Weights of a small transformer language model.
Size: 10 heads of 64, 78.7M parameters.
Training: a variant of SOAP for these matrices, 624M tokens, 2667 steps.
Each number is 200 + 40 x the weight over its row's rms, rounded and kept within 0 to 999. Layers, rows and columns count from 0. The size before them is the row's rms in percent of the matrix's.

# layer 10 attention value, 640x640, rms 0.177, rows 397-451, columns 384-511
078,269,214,218,181,188,210,208,145,245,167,146,198,209,222,236,178,231,273,188,130,201,221,237,165,213,142,145,148,201,203,237,162,140,185,257,276,170,176,162,276,220,225,243,262,142,138,261,268,193,202,295,194,191,183,224,215,192,207,173,110,132,195,222,184,253,173,198,139,163,181,277,159,263,192,236,136,187,192,201,178,215,153,159,157,170,183,205,219,198,215,113,198,186,174,224,207,191,201,207,204,248,146,203,169,187,165,234,224,191,210,237,155,204,181,250,210,139,138,185,210,228,215,247,217,194,194,252,205
077,256,186,217,219,177,166,148,192,154,256,160,294,197,176,211,235,178,146,123,227,134,201,177,107,193,235,213,177,286,217,164,220,263,205,171,189,248,142,226,141,192,211,221,184,132,163,142,213,226,304,143,198,200,167,268,210,273,132,238,190,261,148,229,276,162,182,206,136,204,165,185,222,141,174,151,224,234,180,216,160,199,169,248,178,251,221,224,186,179,141,192,262,164,175,168,193,197,244,171,122,176,184,232,190,209,159,218,185,178,169,212,162,222,135,183,222,209,143,177,197,166,253,182,170,232,121,211,188
073,185,177,179,177,220,258,136,203,128,221,205,223,155,205,175,158,108,191,133,224,136,145,210,242,213,164,224,206,137,139,220,175,119,177,213,196,230,199,200,236,218,205,213,221,151,193,229,245,155,166,234,226,193,198,195,201,198,215,308,196,206,192,167,182,255,229,209,272,204,233,162,220,179,232,264,194,179,212,162,176,231,134,199,278,232,222,228,197,267,244,271,295,160,186,141,232,185,163,162,274,196,185,172,192,199,248,184,243,211,172,272,264,206,193,182,223,161,114,263,182,182,237,144,175,214,165,197,159
075,233,165,210,194,187,157,211,197,199,233,176,172,199,192,234,169,268,208,183,248,221,190,123,198,173,164,231,297,216,215,246,171,205,315,223,184,212,177,215,191,155,148,174,150,177,208,188,210,196,210,176,139,217,167,238,133,206,177,206,240,232,200,218,172,161,213,162,193,253,199,253,190,129,157,214,203,256,213,131,179,196,152,262,189,196,173,213,158,175,174,129,167,240,151,217,200,193,218,225,135,213,144,194,215,164,201,223,143,221,141,203,224,221,237,255,197,164,219,130,249,249,184,219,165,159,174,184,211
079,197,197,247,224,137,123,190,137,224,193,172,184,193,164,211,240,166,206,173,196,215,219,157,159,171,229,153,152,193,184,230,195,160,172,171,151,254,202,238,137,201,230,236,269,161,155,186,191,156,167,217,236,179,182,279,186,242,189,202,151,248,172,165,255,201,211,237,163,264,155,250,236,189,197,295,142,206,258,207,241,230,219,203,133,297,220,180,92,182,134,225,212,200,158,225,194,210,247,188,206,231,168,145,179,137,200,158,205,198,164,288,156,198,116,203,177,129,252,227,216,163,199,112,206,202,267,165,92
077,121,271,153,210,155,212,238,205,166,196,220,187,159,155,295,148,256,134,161,225,170,193,166,218,194,206,181,217,196,228,120,186,204,244,162,135,213,183,164,182,206,194,174,130,252,197,148,135,164,178,253,229,206,219,130,206,200,197,185,165,180,156,190,192,174,288,180,179,194,225,189,243,203,222,133,152,205,139,185,154,221,248,219,234,180,204,227,279,256,189,180,182,254,164,241,139,188,220,234,129,169,164,180,196,163,171,234,163,193,242,186,108,161,176,205,152,240,211,135,220,217,241,221,179,95,177,303,166
076,160,193,134,197,269,242,224,133,166,226,183,261,179,139,170,189,85,242,177,232,201,208,177,190,198,226,143,190,180,215,204,223,194,139,179,152,249,182,182,252,161,110,242,136,225,187,189,271,226,206,255,147,216,208,180,148,243,225,137,107,168,209,198,294,228,202,211,148,270,274,203,322,161,178,274,208,143,235,260,245,192,185,198,202,203,234,122,163,270,168,210,192,237,135,144,220,270,201,172,212,166,291,211,168,176,172,168,197,184,166,202,155,201,260,161,221,170,180,251,163,210,233,179,216,254,208,155,208
076,140,250,210,236,234,271,189,196,242,231,276,213,169,174,136,201,237,227,196,212,270,120,233,192,223,190,234,195,190,229,171,202,171,152,196,213,281,194,239,171,198,215,204,106,188,212,127,142,197,140,260,153,231,199,208,254,187,227,254,176,223,156,178,204,166,192,115,186,190,242,197,214,234,199,184,271,152,191,265,201,205,100,265,211,222,255,213,197,230,199,294,208,278,302,224,188,177,227,214,255,181,232,286,177,185,224,208,147,183,173,156,145,230,237,289,222,186,238,173,261,236,240,229,252,150,271,114,175
077,243,218,78,197,216,249,263,198,236,133,125,251,187,178,213,191,228,236,207,190,150,195,175,234,202,136,203,213,181,152,190,229,219,164,217,215,215,183,247,148,210,216,204,154,172,173,151,235,129,199,183,241,231,193,215,198,221,179,260,211,218,186,262,212,189,137,228,171,208,185,222,188,142,230,213,310,289,213,179,250,192,204,184,219,259,222,171,220,202,184,308,152,211,145,207,253,215,171,155,185,217,248,229,247,176,231,244,176,158,231,203,213,172,148,204,166,160,254,211,201,146,223,211,128,136,204,169,122
078,154,184,300,197,218,183,187,198,167,242,158,225,306,217,181,224,218,242,178,146,149,149,191,228,153,240,263,224,183,107,163,246,214,227,279,166,186,243,230,231,117,172,207,162,172,125,265,251,156,211,163,214,254,170,193,316,177,220,204,153,241,327,273,206,260,204,183,248,248,269,229,191,198,211,233,208,164,233,158,185,183,210,199,273,204,165,151,141,121,205,194,187,169,177,195,195,232,234,137,198,115,206,201,239,156,207,181,206,177,256,176,172,176,142,163,227,212,185,260,219,204,176,195,279,220,200,158,181
076,182,228,181,198,210,194,150,224,264,220,175,155,227,187,206,164,195,168,201,213,144,193,208,205,101,154,227,213,210,193,171,270,160,218,134,220,195,264,177,241,262,189,264,198,204,231,252,177,225,242,125,219,199,188,166,221,202,156,162,205,264,220,182,210,263,303,150,143,184,233,266,241,243,173,236,157,181,274,196,218,217,254,196,240,169,146,189,176,178,214,179,195,234,125,234,193,116,193,206,145,120,219,211,225,214,216,170,244,207,221,163,141,204,216,205,223,170,248,260,226,197,175,269,160,202,214,189,244
078,209,145,201,282,201,255,230,201,199,171,177,260,196,178,241,275,185,178,238,146,173,221,116,205,185,183,193,177,214,236,134,203,244,149,195,182,198,214,181,161,201,209,247,189,180,193,221,171,138,164,213,148,223,193,148,185,217,278,219,200,144,222,197,225,261,267,165,241,185,207,225,186,215,225,172,190,165,207,155,182,166,191,159,143,170,222,207,248,224,296,164,126,199,210,152,263,196,194,225,191,213,263,215,202,275,235,210,150,262,193,129,189,263,242,168,208,189,153,234,223,206,152,216,237,108,162,195,97
078,244,190,217,209,233,204,240,176,149,252,193,161,193,161,231,253,224,230,196,282,119,222,176,180,222,174,123,160,149,185,260,220,199,282,110,283,219,179,234,217,196,250,159,203,271,258,234,169,269,153,282,227,243,207,237,275,256,117,179,186,190,216,182,193,228,186,148,238,163,188,229,218,194,252,173,87,215,188,210,167,230,195,192,173,181,247,298,160,161,225,219,192,165,156,183,229,223,216,213,211,128,226,159,214,188,220,257,174,216,231,209,204,156,160,198,197,113,258,211,152,200,169,212,159,176,174,185,229
076,188,182,186,149,259,211,210,208,232,199,173,230,177,199,192,167,209,134,209,217,286,198,101,238,226,252,121,190,181,158,155,199,189,205,297,136,212,184,182,254,158,144,238,191,263,195,242,146,182,208,176,180,233,209,175,210,154,242,259,181,169,153,269,196,202,197,216,139,199,118,238,244,179,193,227,199,230,164,150,154,182,258,212,239,206,284,137,247,175,190,179,245,206,153,170,180,176,191,229,181,227,199,164,236,211,184,202,129,158,228,178,226,211,200,236,241,198,181,211,161,180,191,254,169,173,288,244,158
077,231,194,240,200,217,196,148,224,201,188,223,231,206,262,212,219,213,256,180,224,116,182,235,207,204,174,241,190,187,206,144,278,181,193,175,200,194,112,221,167,190,244,204,196,170,180,188,176,209,179,184,183,173,225,180,160,224,159,170,198,220,179,166,182,275,198,193,202,193,182,292,182,230,197,217,141,128,184,241,199,199,230,242,237,218,139,121,215,234,175,173,249,171,236,231,254,184,229,211,92,178,220,174,204,196,212,232,167,200,170,178,102,213,214,293,262,130,181,235,229,175,254,179,119,267,238,215,175
076,187,220,171,145,222,218,163,221,105,181,161,194,141,191,151,260,151,221,197,209,209,197,167,187,140,170,198,235,230,262,199,234,221,213,185,164,225,182,115,191,143,179,214,167,164,158,159,239,205,195,179,216,293,249,231,184,134,178,232,174,175,264,229,253,190,231,194,136,213,274,265,157,158,126,251,200,179,215,230,184,177,195,247,197,198,226,205,148,211,181,177,224,241,228,221,248,191,213,191,221,228,156,110,220,131,191,267,182,210,205,309,219,172,213,203,200,190,283,222,224,283,178,277,210,148,215,213,163
075,222,178,159,263,179,229,202,209,162,258,176,214,104,243,228,163,209,237,215,184,165,224,222,179,243,248,200,240,229,185,141,208,209,276,186,190,243,160,263,194,249,174,261,229,211,188,170,236,148,218,197,222,182,233,292,151,233,167,212,262,202,186,204,193,262,196,254,221,230,253,203,182,193,185,154,240,245,244,231,190,147,178,204,213,189,217,216,223,198,219,188,207,217,205,194,139,266,94,229,172,174,169,153,172,213,269,215,222,219,204,163,281,244,214,213,207,241,253,169,191,252,160,205,192,153,194,178,216
075,268,149,163,204,175,112,196,148,184,126,120,181,233,199,245,198,210,201,182,246,121,287,246,261,143,206,180,185,237,209,136,198,173,158,247,249,225,215,143,135,220,148,149,253,240,280,187,194,205,165,244,190,288,216,131,204,205,288,246,108,183,169,226,226,226,211,173,262,166,168,205,279,231,164,225,195,208,188,234,212,138,149,251,205,222,226,152,274,212,210,169,250,141,241,175,213,238,102,215,155,256,227,282,197,176,186,177,222,195,165,157,173,203,199,185,205,240,251,207,230,273,167,208,131,205,128,204,210
077,261,200,215,258,207,184,187,178,225,194,181,225,172,240,224,237,281,268,205,172,224,180,185,126,209,123,164,238,178,247,185,191,246,192,218,276,156,186,215,163,175,153,189,199,209,201,245,227,208,150,238,198,197,256,185,237,238,123,231,174,227,227,249,236,223,205,163,215,126,190,207,217,164,230,240,280,259,232,173,182,195,91,189,273,197,102,264,238,200,213,168,215,206,197,240,181,180,112,174,229,280,169,213,212,191,240,201,215,206,247,256,208,208,248,171,277,170,121,237,177,172,170,176,150,221,212,141,252
072,237,242,243,170,264,244,244,191,132,142,140,266,177,155,189,199,212,176,265,229,146,314,227,238,161,167,91,171,182,176,231,204,243,224,129,232,214,194,233,215,332,228,206,222,193,231,248,227,236,148,255,224,182,154,174,224,223,199,250,223,177,245,159,243,182,230,237,268,199,227,99,252,213,241,186,183,197,258,176,213,231,238,167,198,151,198,187,204,199,193,210,164,269,242,252,191,208,223,208,272,177,158,156,168,114,174,218,275,162,307,227,181,216,206,172,219,229,167,214,222,186,146,198,129,200,205,209,172
075,228,232,148,195,137,166,140,208,170,138,199,248,240,158,200,343,214,206,161,87,235,207,170,214,223,180,198,265,234,217,268,209,192,187,147,167,207,186,238,174,236,192,212,185,168,182,227,176,138,117,180,238,209,229,216,205,182,167,91,267,187,193,200,233,212,220,170,180,198,137,274,189,133,67,193,159,172,268,133,208,201,265,194,193,166,218,172,272,194,203,149,227,159,164,129,137,207,179,206,220,141,201,246,231,187,206,219,186,165,148,191,157,264,133,200,235,198,184,190,225,206,233,274,168,246,235,161,210
073,93,193,167,188,204,152,175,273,179,140,250,223,262,177,199,155,186,224,155,231,195,178,182,264,206,152,186,140,169,171,203,209,195,223,202,227,204,220,180,252,202,191,258,226,181,196,215,202,228,150,217,211,216,184,236,236,204,178,221,183,229,193,183,244,167,152,288,241,180,250,265,54,236,211,228,134,198,140,165,169,232,195,161,176,150,183,131,144,189,187,121,185,125,284,197,149,287,192,198,210,272,170,119,281,194,185,187,214,198,189,163,183,229,218,128,162,179,184,229,189,275,285,186,226,182,185,191,258
073,177,192,183,193,186,163,194,261,155,177,217,199,203,193,189,206,174,210,249,150,236,224,190,157,254,187,218,224,160,193,208,224,221,244,203,166,243,218,195,189,177,195,159,140,247,220,184,118,163,286,237,141,210,133,191,166,150,189,192,195,204,196,253,259,101,239,263,204,216,127,126,188,255,231,198,228,211,170,192,99,127,224,257,198,148,182,135,245,217,237,176,161,247,152,163,173,276,186,218,162,225,144,282,158,136,234,242,132,118,151,227,137,153,216,148,186,272,181,194,195,239,206,179,191,221,215,217,174
072,251,141,200,179,180,267,273,237,141,244,154,234,148,177,300,157,170,168,154,178,216,183,169,176,189,187,170,211,213,222,250,183,142,176,172,222,121,214,199,276,240,278,223,236,172,266,264,291,183,160,254,185,237,179,189,221,170,200,198,132,163,147,155,171,170,125,209,158,143,264,107,173,260,202,218,138,219,268,257,233,231,164,170,87,193,187,260,249,162,230,194,235,224,158,183,168,191,180,259,241,212,183,236,199,198,216,233,210,230,155,213,191,238,178,205,206,179,266,187,180,200,156,171,225,201,200,208,173
077,95,171,210,172,86,63,273,105,185,218,240,185,197,235,173,192,214,187,177,237,268,176,183,239,180,152,190,184,222,255,175,183,216,201,161,238,190,189,205,150,119,231,173,222,144,147,245,169,198,121,266,216,242,192,107,242,194,169,233,226,176,127,217,228,179,116,225,158,201,210,175,200,284,206,218,180,248,282,188,258,165,166,179,190,256,229,210,183,239,226,192,214,237,175,171,172,255,176,197,220,216,184,175,173,132,234,242,201,210,144,153,149,161,248,186,185,230,218,233,252,169,244,231,200,176,189,261,186
077,177,224,185,218,156,161,214,68,178,228,220,167,188,133,195,179,191,249,150,206,268,231,237,269,145,174,153,213,167,227,179,226,180,161,206,145,196,192,275,248,120,159,206,210,185,142,154,221,199,132,245,218,224,188,174,133,226,147,171,187,174,246,154,318,205,144,202,231,161,169,255,152,228,244,165,187,237,249,178,161,168,239,237,189,183,262,221,143,220,203,175,214,132,166,126,208,191,210,206,271,167,237,156,178,190,265,240,246,151,221,187,170,168,159,174,122,249,196,175,228,220,151,229,146,182,197,251,160
078,142,155,150,176,187,95,201,207,213,161,232,158,200,227,215,273,205,145,242,280,256,88,165,228,151,251,184,201,160,174,142,190,246,284,165,273,201,189,209,160,174,238,184,218,175,189,201,177,240,110,163,190,196,203,216,255,154,250,183,271,136,177,185,324,192,230,168,187,179,274,152,171,213,227,133,210,258,149,235,202,185,215,241,187,191,215,208,237,197,117,150,185,83,271,211,217,166,195,165,199,233,119,217,189,141,177,169,238,224,240,110,229,248,188,142,151,176,213,242,142,181,212,148,171,248,283,240,235
077,204,185,188,242,167,196,154,211,178,160,250,203,172,170,135,197,304,142,225,147,195,148,208,196,237,170,201,222,166,199,217,161,205,159,217,195,174,227,206,215,194,230,140,51,193,175,204,230,225,166,116,116,202,267,176,211,178,266,237,155,124,210,236,262,226,176,203,196,240,197,187,189,245,149,212,196,162,227,175,177,172,224,226,168,217,226,211,191,230,193,162,191,128,174,196,128,221,184,235,138,275,180,178,185,177,176,208,221,200,213,162,219,206,147,224,207,263,176,168,136,256,153,184,155,193,178,244,234
078,219,222,191,158,231,172,228,149,157,233,277,203,241,185,186,248,153,234,206,156,209,193,242,172,172,194,208,218,237,207,211,141,246,215,208,183,156,147,164,216,214,213,272,151,173,213,235,188,213,197,233,196,200,190,198,228,173,133,182,183,233,241,205,229,241,218,212,149,234,237,257,191,185,234,212,194,216,141,189,273,171,310,189,212,186,219,200,136,201,177,182,177,180,100,214,247,154,192,263,246,164,262,224,216,223,238,242,207,204,242,205,211,209,203,215,208,237,157,219,170,233,216,282,292,133,207,263,173
078,189,182,277,171,139,217,196,183,168,204,144,197,246,196,199,182,209,179,179,79,207,209,264,177,227,243,169,231,221,261,240,175,212,164,189,152,232,196,250,154,184,199,220,268,247,233,164,185,206,168,240,185,264,234,146,221,239,179,130,214,164,173,190,194,169,188,211,182,231,192,164,147,261,216,144,195,155,168,185,147,152,250,185,169,206,241,124,204,271,184,140,232,168,245,199,229,119,136,205,156,244,180,158,230,211,159,256,225,152,206,210,285,234,198,227,185,208,195,151,175,188,260,227,224,208,232,239,201
077,228,178,200,141,259,229,254,247,187,284,177,192,204,133,170,247,125,186,262,196,162,191,231,198,212,157,204,225,264,118,237,195,304,154,192,185,243,243,178,156,220,171,225,218,227,248,211,228,223,144,159,166,178,231,234,171,167,198,310,207,254,286,219,231,245,244,146,241,250,186,183,189,260,205,182,217,172,170,271,254,209,175,196,274,210,157,160,236,187,163,125,187,165,194,198,233,231,201,210,158,184,182,130,246,170,239,146,266,190,246,191,246,151,240,194,183,205,217,299,209,169,197,185,150,213,147,223,214
076,201,247,288,245,177,219,170,169,249,173,170,211,241,127,168,189,223,173,174,204,179,138,183,220,216,238,176,149,262,218,198,186,159,213,248,170,208,166,120,226,186,138,210,191,178,201,142,167,199,177,204,178,187,236,250,210,250,135,162,208,224,181,188,136,228,213,128,118,202,192,187,189,183,237,113,199,155,274,167,230,180,149,231,146,290,191,167,259,237,238,201,222,161,208,234,188,199,63,238,146,191,284,191,182,175,226,147,194,200,167,124,221,137,157,207,158,130,149,207,163,157,192,188,245,120,173,246,193
076,245,178,199,204,174,198,207,204,273,241,205,149,239,180,202,190,177,157,157,262,158,219,153,193,219,171,207,102,159,155,225,182,262,191,171,214,198,195,243,214,211,188,154,157,134,191,201,160,150,146,228,209,140,187,159,271,181,228,233,241,199,200,225,179,207,204,154,151,190,151,263,166,136,190,157,205,224,231,193,219,133,200,167,221,233,197,207,170,259,268,204,224,214,268,169,133,210,142,232,309,148,238,224,277,158,153,212,172,140,224,106,233,184,242,184,225,192,239,189,259,198,162,184,215,225,139,192,230
077,262,245,194,176,220,174,190,187,247,203,232,228,262,128,200,133,167,222,208,198,255,174,171,211,202,139,186,195,243,214,205,233,206,261,310,170,220,224,156,130,129,161,203,231,234,200,123,152,171,246,235,240,135,224,260,130,137,180,196,226,192,164,141,178,237,203,191,256,254,222,180,138,190,195,250,227,137,227,231,259,160,149,174,216,186,232,199,180,219,160,172,206,171,211,211,182,171,155,184,186,273,201,154,139,148,268,234,230,227,130,207,167,208,168,241,211,216,226,195,239,194,193,163,199,242,218,246,163
073,137,175,131,215,206,171,253,113,233,262,220,253,184,274,236,178,225,246,253,197,218,143,146,197,226,159,143,163,250,237,108,218,152,202,165,222,212,165,148,208,174,246,232,228,226,170,210,193,194,184,236,183,163,213,179,134,200,236,235,212,179,248,120,162,177,175,162,196,169,189,176,138,254,211,242,238,181,276,293,216,84,159,185,155,200,208,156,133,225,221,141,210,196,261,163,151,205,190,311,121,252,154,133,212,129,177,132,169,185,134,213,184,142,155,165,236,166,142,178,181,171,157,210,240,143,169,181,193
076,136,225,214,170,175,130,226,198,206,177,190,198,286,191,130,155,189,203,163,185,224,177,140,82,236,230,220,128,105,214,220,167,171,198,234,227,195,247,212,176,116,200,256,131,246,242,209,189,175,195,289,182,210,210,227,203,246,178,256,204,241,240,211,285,194,210,221,217,137,179,248,190,274,211,192,186,181,158,184,114,210,186,256,258,237,192,260,179,193,208,239,254,241,143,258,171,294,171,202,205,254,190,255,184,172,244,131,241,248,227,141,186,151,200,147,213,235,157,213,184,229,230,182,157,209,239,230,208
073,138,237,171,208,241,186,166,240,212,243,158,191,206,225,194,258,167,146,174,217,146,272,214,158,142,214,212,211,231,205,232,166,164,216,260,183,223,188,174,171,197,200,218,240,241,176,149,165,176,237,263,181,194,208,278,163,183,242,185,219,151,227,220,124,194,168,232,175,208,172,169,238,176,169,232,192,143,188,225,197,190,202,241,261,190,210,208,182,152,233,176,233,225,281,165,146,197,206,197,224,190,275,211,225,194,159,199,197,141,231,209,274,201,179,211,214,162,219,199,126,242,250,256,228,220,142,149,115
073,178,193,180,211,184,202,162,136,189,153,200,192,125,218,176,164,172,203,206,189,166,233,257,208,232,244,259,210,214,215,102,212,166,161,189,206,173,165,263,227,220,224,152,186,179,199,195,281,139,187,219,219,203,206,156,189,221,186,243,195,237,253,185,220,266,220,202,202,151,189,188,201,193,277,190,246,247,242,264,290,232,175,226,261,170,192,225,269,187,221,173,201,156,152,238,241,237,237,216,160,159,193,184,300,199,299,244,223,176,190,207,214,212,212,170,236,227,205,171,218,106,308,231,134,198,229,163,247
079,186,241,181,197,175,174,275,136,191,162,155,190,218,192,175,226,219,250,257,242,284,176,238,208,121,237,150,162,219,224,217,153,234,181,177,259,200,174,268,188,219,189,168,230,233,184,170,220,238,293,198,178,282,189,261,260,228,248,235,160,244,223,196,249,175,216,157,206,149,209,239,191,184,278,212,286,278,194,152,194,161,290,238,111,201,210,186,243,118,151,280,267,169,152,274,240,214,245,234,240,176,230,210,153,219,230,150,147,173,246,217,198,277,203,142,218,91,226,231,304,179,178,207,163,236,115,169,210
076,188,232,161,275,228,211,137,109,159,204,99,241,201,227,120,219,209,174,212,186,232,201,164,260,203,131,146,188,131,212,252,218,197,197,185,192,234,143,145,198,136,239,220,102,225,181,195,233,185,226,256,191,195,199,194,175,283,199,170,174,160,145,150,188,223,169,155,202,211,190,184,161,226,212,271,177,191,230,293,159,200,174,213,183,142,212,230,260,227,219,193,225,176,290,236,203,152,269,263,249,196,204,141,214,177,220,216,156,172,203,192,209,124,135,186,167,266,171,160,68,272,167,219,227,236,163,231,205
075,236,187,209,167,168,138,195,257,176,117,224,139,245,188,182,309,208,189,266,177,257,182,159,202,187,177,126,206,192,176,235,280,192,167,255,208,257,196,244,154,143,171,85,181,179,167,166,195,188,213,265,168,182,194,238,206,282,213,118,196,185,150,197,232,226,233,270,209,223,265,215,157,209,217,189,244,156,236,155,117,185,218,209,182,138,204,94,250,161,220,209,254,180,144,148,201,180,261,241,184,195,171,106,195,155,229,217,174,253,132,248,213,208,237,244,177,176,155,247,188,230,210,212,168,153,173,270,112
074,165,285,203,173,145,139,194,229,227,207,181,269,184,200,191,211,142,175,220,194,240,130,210,285,254,212,229,183,211,248,128,173,237,177,189,215,219,320,136,191,186,218,163,192,181,139,268,250,174,154,208,131,193,198,227,263,208,286,248,205,191,231,212,105,208,184,225,223,202,225,275,182,223,160,171,270,245,212,202,175,279,174,211,217,173,183,148,197,212,161,262,154,185,219,227,208,255,216,198,200,210,176,178,308,167,182,240,160,109,222,177,214,132,209,194,146,169,171,123,146,209,119,237,271,146,199,168,225
074,222,192,222,269,200,150,176,236,250,195,154,158,146,224,229,192,230,178,142,225,244,194,216,245,233,235,184,244,197,222,248,208,189,127,229,238,263,210,176,179,119,220,239,268,239,166,155,273,212,157,233,191,169,125,176,223,214,243,152,188,203,203,223,160,227,157,181,196,159,186,221,201,211,180,156,227,241,194,192,133,149,228,291,319,212,201,182,184,234,198,141,150,189,242,192,204,143,185,225,209,221,267,252,143,160,206,334,249,133,164,244,247,211,265,141,164,212,259,168,193,177,205,141,208,252,178,207,140
077,247,234,271,175,254,170,160,219,149,219,197,235,236,138,190,248,130,193,244,209,266,176,229,224,216,254,245,171,172,233,236,232,156,195,169,167,210,263,176,137,150,264,213,188,162,269,261,149,224,120,118,168,202,171,217,190,153,208,185,226,204,233,199,219,213,172,190,187,174,194,195,196,200,199,201,167,175,224,121,225,175,195,179,197,191,246,211,233,141,173,221,274,115,183,230,173,286,167,140,256,214,148,162,256,198,169,223,175,253,211,165,197,117,186,190,187,201,217,238,151,280,234,205,164,203,143,182,201
072,151,179,112,244,179,155,213,185,232,236,222,230,164,185,223,212,200,201,191,196,144,198,189,211,248,134,262,262,109,135,92,224,222,255,201,154,149,316,208,206,138,143,226,159,178,172,217,217,298,136,131,228,203,200,163,40,100,211,205,198,265,169,263,172,153,150,247,128,236,208,224,184,175,247,174,204,216,178,158,271,280,152,176,150,156,239,193,234,213,250,130,212,185,166,145,141,194,139,205,149,212,183,175,149,143,225,198,204,133,270,209,191,219,142,223,165,181,151,242,270,194,161,192,248,272,182,195,195
075,176,220,174,187,160,179,220,192,164,201,239,269,185,242,182,191,203,221,150,218,188,167,144,225,212,152,209,141,137,254,238,208,144,171,208,215,229,193,213,179,202,231,236,186,87,108,248,177,205,199,194,203,213,197,172,210,271,244,189,159,158,183,192,134,192,196,193,133,182,223,263,215,293,275,163,166,230,227,172,182,260,219,140,223,143,219,172,202,177,174,234,225,177,210,247,167,148,142,251,164,116,245,231,190,190,265,147,223,194,225,242,179,182,192,210,238,162,233,213,127,136,220,186,191,227,282,174,276
073,210,176,144,156,194,223,263,164,191,226,166,209,203,162,203,247,188,196,148,215,233,249,201,229,163,148,137,226,188,224,275,203,260,157,198,202,261,176,151,238,163,228,210,203,256,234,160,241,192,137,212,267,235,224,232,187,224,212,240,234,164,316,223,193,276,232,194,237,286,177,246,223,156,228,208,211,196,268,185,149,184,135,187,124,171,215,184,160,276,144,191,126,215,161,144,166,312,242,206,217,165,222,200,205,216,225,237,220,166,220,127,229,210,217,211,237,223,231,272,252,218,270,171,150,168,111,233,220
077,210,177,148,125,221,197,202,202,186,236,167,286,220,219,235,199,190,110,273,241,208,166,192,192,188,180,185,122,191,218,191,181,214,221,236,218,238,161,131,264,196,191,171,159,140,102,150,250,205,122,159,237,202,173,203,277,212,169,167,204,199,197,224,189,170,188,202,110,235,273,152,203,200,205,199,165,254,210,202,119,156,257,211,172,270,250,160,217,250,207,208,169,289,224,255,202,235,210,194,212,207,193,232,278,221,266,200,165,231,176,156,234,257,162,312,241,188,190,211,249,214,186,175,197,214,216,254,134
073,197,212,214,228,152,247,220,178,251,190,213,204,204,240,226,180,164,132,229,234,166,237,184,184,172,178,274,168,241,224,246,210,148,197,199,223,272,249,169,251,201,243,205,216,192,203,115,250,141,172,225,174,201,218,187,224,199,162,141,209,171,249,143,191,191,205,199,108,227,249,263,208,299,178,170,80,205,198,170,151,188,165,161,195,254,182,207,215,227,226,222,175,295,227,229,195,204,222,177,235,160,247,191,244,292,257,227,249,223,188,256,170,198,177,206,181,274,252,219,194,175,211,244,225,179,141,272,212
070,264,163,185,197,265,150,220,168,161,209,257,201,148,181,176,260,315,175,242,161,140,195,294,193,220,225,277,213,189,230,142,168,244,251,147,167,168,176,221,253,270,203,255,148,138,241,225,154,214,173,110,312,276,268,206,212,281,185,200,167,225,157,132,253,96,206,168,152,182,207,169,169,201,194,179,168,194,161,232,186,193,148,233,212,207,192,126,236,256,164,248,225,191,174,258,236,144,202,124,181,196,153,213,282,238,235,170,171,215,266,152,207,142,284,251,173,238,201,264,203,177,230,201,206,245,263,167,223
079,244,212,147,115,171,120,188,245,225,141,240,229,186,141,235,204,262,164,223,192,181,193,209,212,181,228,184,198,174,166,261,166,229,223,188,238,199,192,210,203,105,186,255,121,200,264,245,252,193,176,187,200,224,125,157,177,167,209,110,201,254,205,208,193,212,126,154,173,117,146,302,253,171,160,175,266,189,179,241,222,150,224,123,259,160,144,260,193,140,222,209,225,207,176,201,264,202,188,255,166,163,253,191,244,186,175,287,200,190,151,142,177,260,225,199,157,254,215,244,226,205,277,179,183,174,187,228,244
079,187,257,144,259,201,284,181,196,198,215,237,244,214,209,177,227,255,150,327,191,237,180,133,157,163,273,238,187,184,209,240,210,130,194,111,198,141,188,187,162,197,263,220,188,182,187,257,125,265,136,210,236,192,147,156,134,185,249,225,145,214,178,236,165,159,203,238,195,192,156,204,235,182,235,201,226,240,140,176,212,221,158,212,194,205,294,173,230,243,199,185,278,218,260,227,144,116,174,191,216,244,252,174,265,197,165,218,183,166,223,129,178,187,212,157,202,184,191,180,123,204,163,276,197,260,126,165,195
074,217,132,255,214,289,275,186,241,188,188,200,190,155,150,271,156,218,189,145,224,160,187,172,205,231,209,183,321,164,159,269,165,228,236,149,188,192,229,127,201,158,215,193,182,224,201,166,163,219,206,178,241,200,133,123,286,154,254,225,183,154,190,208,203,176,152,222,250,190,242,123,169,270,209,202,274,211,202,212,165,187,204,197,225,164,259,161,251,237,124,192,154,109,220,142,87,225,158,211,210,172,219,217,184,143,173,224,208,164,138,162,137,222,186,209,81,176,221,250,166,249,212,293,122,172,162,190,166
078,187,177,199,297,170,106,208,214,226,205,143,233,169,166,221,205,200,206,228,197,123,144,239,213,209,226,240,171,185,214,241,265,168,194,215,201,129,207,298,266,191,183,226,108,201,207,170,212,169,240,236,195,160,181,220,246,191,224,160,118,207,162,174,93,223,207,251,194,182,135,196,194,216,186,192,247,197,161,199,247,170,207,154,170,275,223,170,263,215,179,201,150,217,250,182,234,173,258,210,236,174,236,182,166,185,233,292,129,263,242,206,160,248,229,123,161,175,191,166,179,186,204,250,244,164,207,216,103
087,162,256,142,227,150,220,154,202,184,134,177,173,160,225,144,211,229,148,142,168,239,144,239,249,256,153,168,246,200,260,238,209,188,219,205,225,168,93,202,161,136,234,167,189,170,179,249,154,225,181,219,207,212,206,170,150,125,143,228,238,229,207,174,205,180,191,146,117,196,133,161,285,118,215,200,251,239,157,150,229,169,267,209,203,226,110,168,245,184,190,171,272,204,186,186,199,217,219,220,168,255,133,216,229,217,196,225,153,248,165,186,166,198,202,197,264,165,257,169,208,240,278,171,145,216,202,146,150